Each number is 500 + 50 x the weight over its row's rms, rounded and kept within 0 to 999. Layers, rows and columns count from 0. Numbers have three digits each. The size before them is the row's rms in percent of the matrix's.

# up: layer 19 MLP up, 2560x320, rms 0.0591, rows 1324-1353, columns 120-159
# down: layer 19 MLP down (transposed), 2560x320, rms 0.056, rows 1324-1353, columns 120-159
up1324 104:440479465562480477495503587523458520579542523486504435507585423509481548537558458525478426522496544536437490498535580512
down1324 098:497477472454495474456463503427542467450455493514543450525575520509526471500468454487526487481463507495590474561534539549
up1325 098:426493575543448555562478434533494479473501484470398548521442607576443472546528426547473595551511431536489485597415464556
down1325 107:525479454514476456424490526499507562502487594498593506530567407435617498457448504468454402486460595474509493439540479492
up1326 108:429467533611460386460448440473528475464520533451430508486464504528451480537532530610523539570416506506539566551547461490
down1326 109:477541459547478518403491452529499550588588517607545456491468477539466487501503524387496522590477501484486499575460481353
up1327 096:542455442587480465536440499435600446523542544508528526442505504453561508508545398550493413514488541522375452526527584521
down1327 100:447456525449604482493526440499541506559493449541479474461474509505519524481486606508502476473463437397583480438473496401
up1328 109:522543437506494495449530491469512525503513512561533441461577474383488458444449495475438447516543436449459455517497538540
down1328 117:505489528475465448533502427395520514524469556532502418546565476466448462477525527522598398594647541416480517485476496436
up1329 104:547515459500584505521444491542386501408459531585549505506366563553561444479491501449493441545457493491539492494414554505
down1329 098:474497438549484523480488508555572489527530454458464406488621476455453469533504473495501506526508502552414601547459583480
up1330 106:541566468549599461562498503571491444480436452538535466558469592529486561507540481441472558433394473458453618496465495552
down1330 106:466525525458515465423508592528517517518589501486577445573565444539484484535531548597472550521579438474476486545410580393
up1331 082:486522466524443520522585485524525396538509555518599490408511480477491466554513431514481528471334552470501552493481536528
down1331 081:526557536546456539467511511569531599526503469463411484547443469437559436481513486459428423481497377512565517550538521482
up1332 103:502479601543509426512564500520546491530547506486566428541541479590443554600561683414432493523610487520541575498524538524
down1332 103:510485524412524569467512559574562445476477543531560532524499452570543474425472486584482472486528486483499506589498495405
up1333 117:461512540541534518509483495521521476481535568498541554478506529438502593552457522519499545502549483494507454554431451572
down1333 121:537469410498448522585561564443534511573492468469534577553471457500577501441461492552484468537499447436456475446429612411
up1334 093:522477515431567576561499527513494471464523421488495483489545463521499618519480409481531418426514477593521463460512528481
down1334 093:454468570516523461486490554479532436451495378502478591429474599548532475475575406517517519501487424424535515542473489507
up1335 091:399545541525499475406506400540513516601557493517498412492520489575513570514435547364486504550474458468566475559478481367
down1335 091:444571463467496579487493449402494465474500509534482509624488631450473429429466508474412440492581503565494463482481556542
up1336 101:528424483497589562545468422517485443543528397513547472492573558381487520534485531411431546514474525479510446538495505465
down1336 099:479475543603503447452509407488470603558557545498484571463533488574475418534498438508523525476535559509502447487564592486
up1337 092:461439462511481520452481453552597541489561502575478566561469474492510594417535502563536578455483551568567401574480499489
down1337 093:491508486358420445497557530401485473537509412496509491434549518588545507502495498508533479432504467379547511417525512595
up1338 093:517450493554468581583552533409470519467544529569454448543473494512438641540502475470528561472524404435505480455542505623
down1338 085:524540524541540425555566528551543513594450526472485494481481542521463480542569499522550465561485588475483445506460543594
up1339 103:557549400518557531522534489576518450505450450515481507489475520580528575593486557468407552512529455531496525536507509458
down1339 105:462500471516520470527431562407431491512401482488552561485522507546513533541559423562505563453466595616540397551536584506
up1340 115:536527431432522488456522530561518526479534567544515509472499442425475547514418456473519488515485482455524472570328526525
down1340 115:576564567570512414513492457531521445467521490512536510378539509657582464491515516546459474490497492405484458433447526452
up1341 092:481438483525610452499428445474575392527520592557461554445426514435542449477448498441510444559474450521465613521520583565
down1341 092:509535477442440484450574505509488479515481474530532463509501449599451537529531471522499498460519510437557511538512509466
up1342 104:542557457569589488447513563550530515526488550491462409451531503471480510555450587503426533616487546430531656429545510469
down1342 098:417510494516494449461514486503465486533517482498471468429474517532497526489519482407493457442481432439443493459543353405
up1343 103:459482398480625507518520484465469521522565464549521400505476487492399503515462486437430502531503516518503402575431573456
down1343 097:494540548634430528428518510488513490578449528447537570497521549540531502530482580527488445475527427484516493508530539519
up1344 108:496445474425533467607479492424476526487516459542403521554578510460459532560460516497509551429483444482474488573449528515
down1344 116:475512401482452588484447492569430525454519460548590510480489506514496500473516530464490473525553499454541510418459385456
up1345 096:550586436499528535505610495593620539443483537424524413513484466458524541391527498535496563411520575411504486550462476439
down1345 095:480504459476472588437498534449535474533505536480400546436506577559400518592446504546418544483458523480373524483543531513
up1346 098:566526467558535487510393495629507389431557497469568564456462563403496501492421439499562443501513527463473420533452466571
down1346 091:522604481534568514557585462459562502483487547494474501579474515506538527474428466549530468575593482491466550616552587526
up1347 095:515535440504541508507631500450481408472491561490535511500577420607412519460445508554426480440473534613467449566458485518
down1347 092:485494550607494503450431474496569551481525446444469496558409481535509594421579435456504464516437507484503514595544542502
up1348 097:576597467450546493452539560540540551469469485520576398479446481499552504586509555493493600531544390517472479650495435487
down1348 093:467439592464453599460535499430559445640477485531499509497417466496518519455471510510537381507486526424552436478501576466
up1349 103:609482476476533515485534504490525460517495573606467445530458499511380561577557534514506548525445452412433488576464487547
down1349 100:444436492558505436426482543404563441470490495481452590555460488453460500508434537497424380520429509538569519469487505474
up1350 098:526503501568452550595523495487437422488479491530487519450494448541525461529529499508523438478534476434541504537526629543
down1350 106:418528563442494508512537509529410477485527459478423447435472466583487464435554618502455467499456525567531453471459494444
up1351 105:495524543445522523441461500536545455490511543482417513470513599516461493523498541536466587526416506485499541479571541500
down1351 109:419548469556514571507494503540475594405508486511446476520480463520498574469496443489454520425585413506462496576451402537
up1352 087:470415507503477370479502500517581544498488546520522452539622523545480581513517542403521527570502443626492504523532490510
down1352 085:457583460457570458582593548478393536458540473466458452561495446440524519590515434433409587529531574510494481495566456511
up1353 102:568473490462458555456536538517504501443474505461460509423474619535342493521526455580454471435522565556456516499463464495
down1353 103:473384488492502496570425491408457503483479570513442429554463472513552414548462446506493542518552482433494533475512564494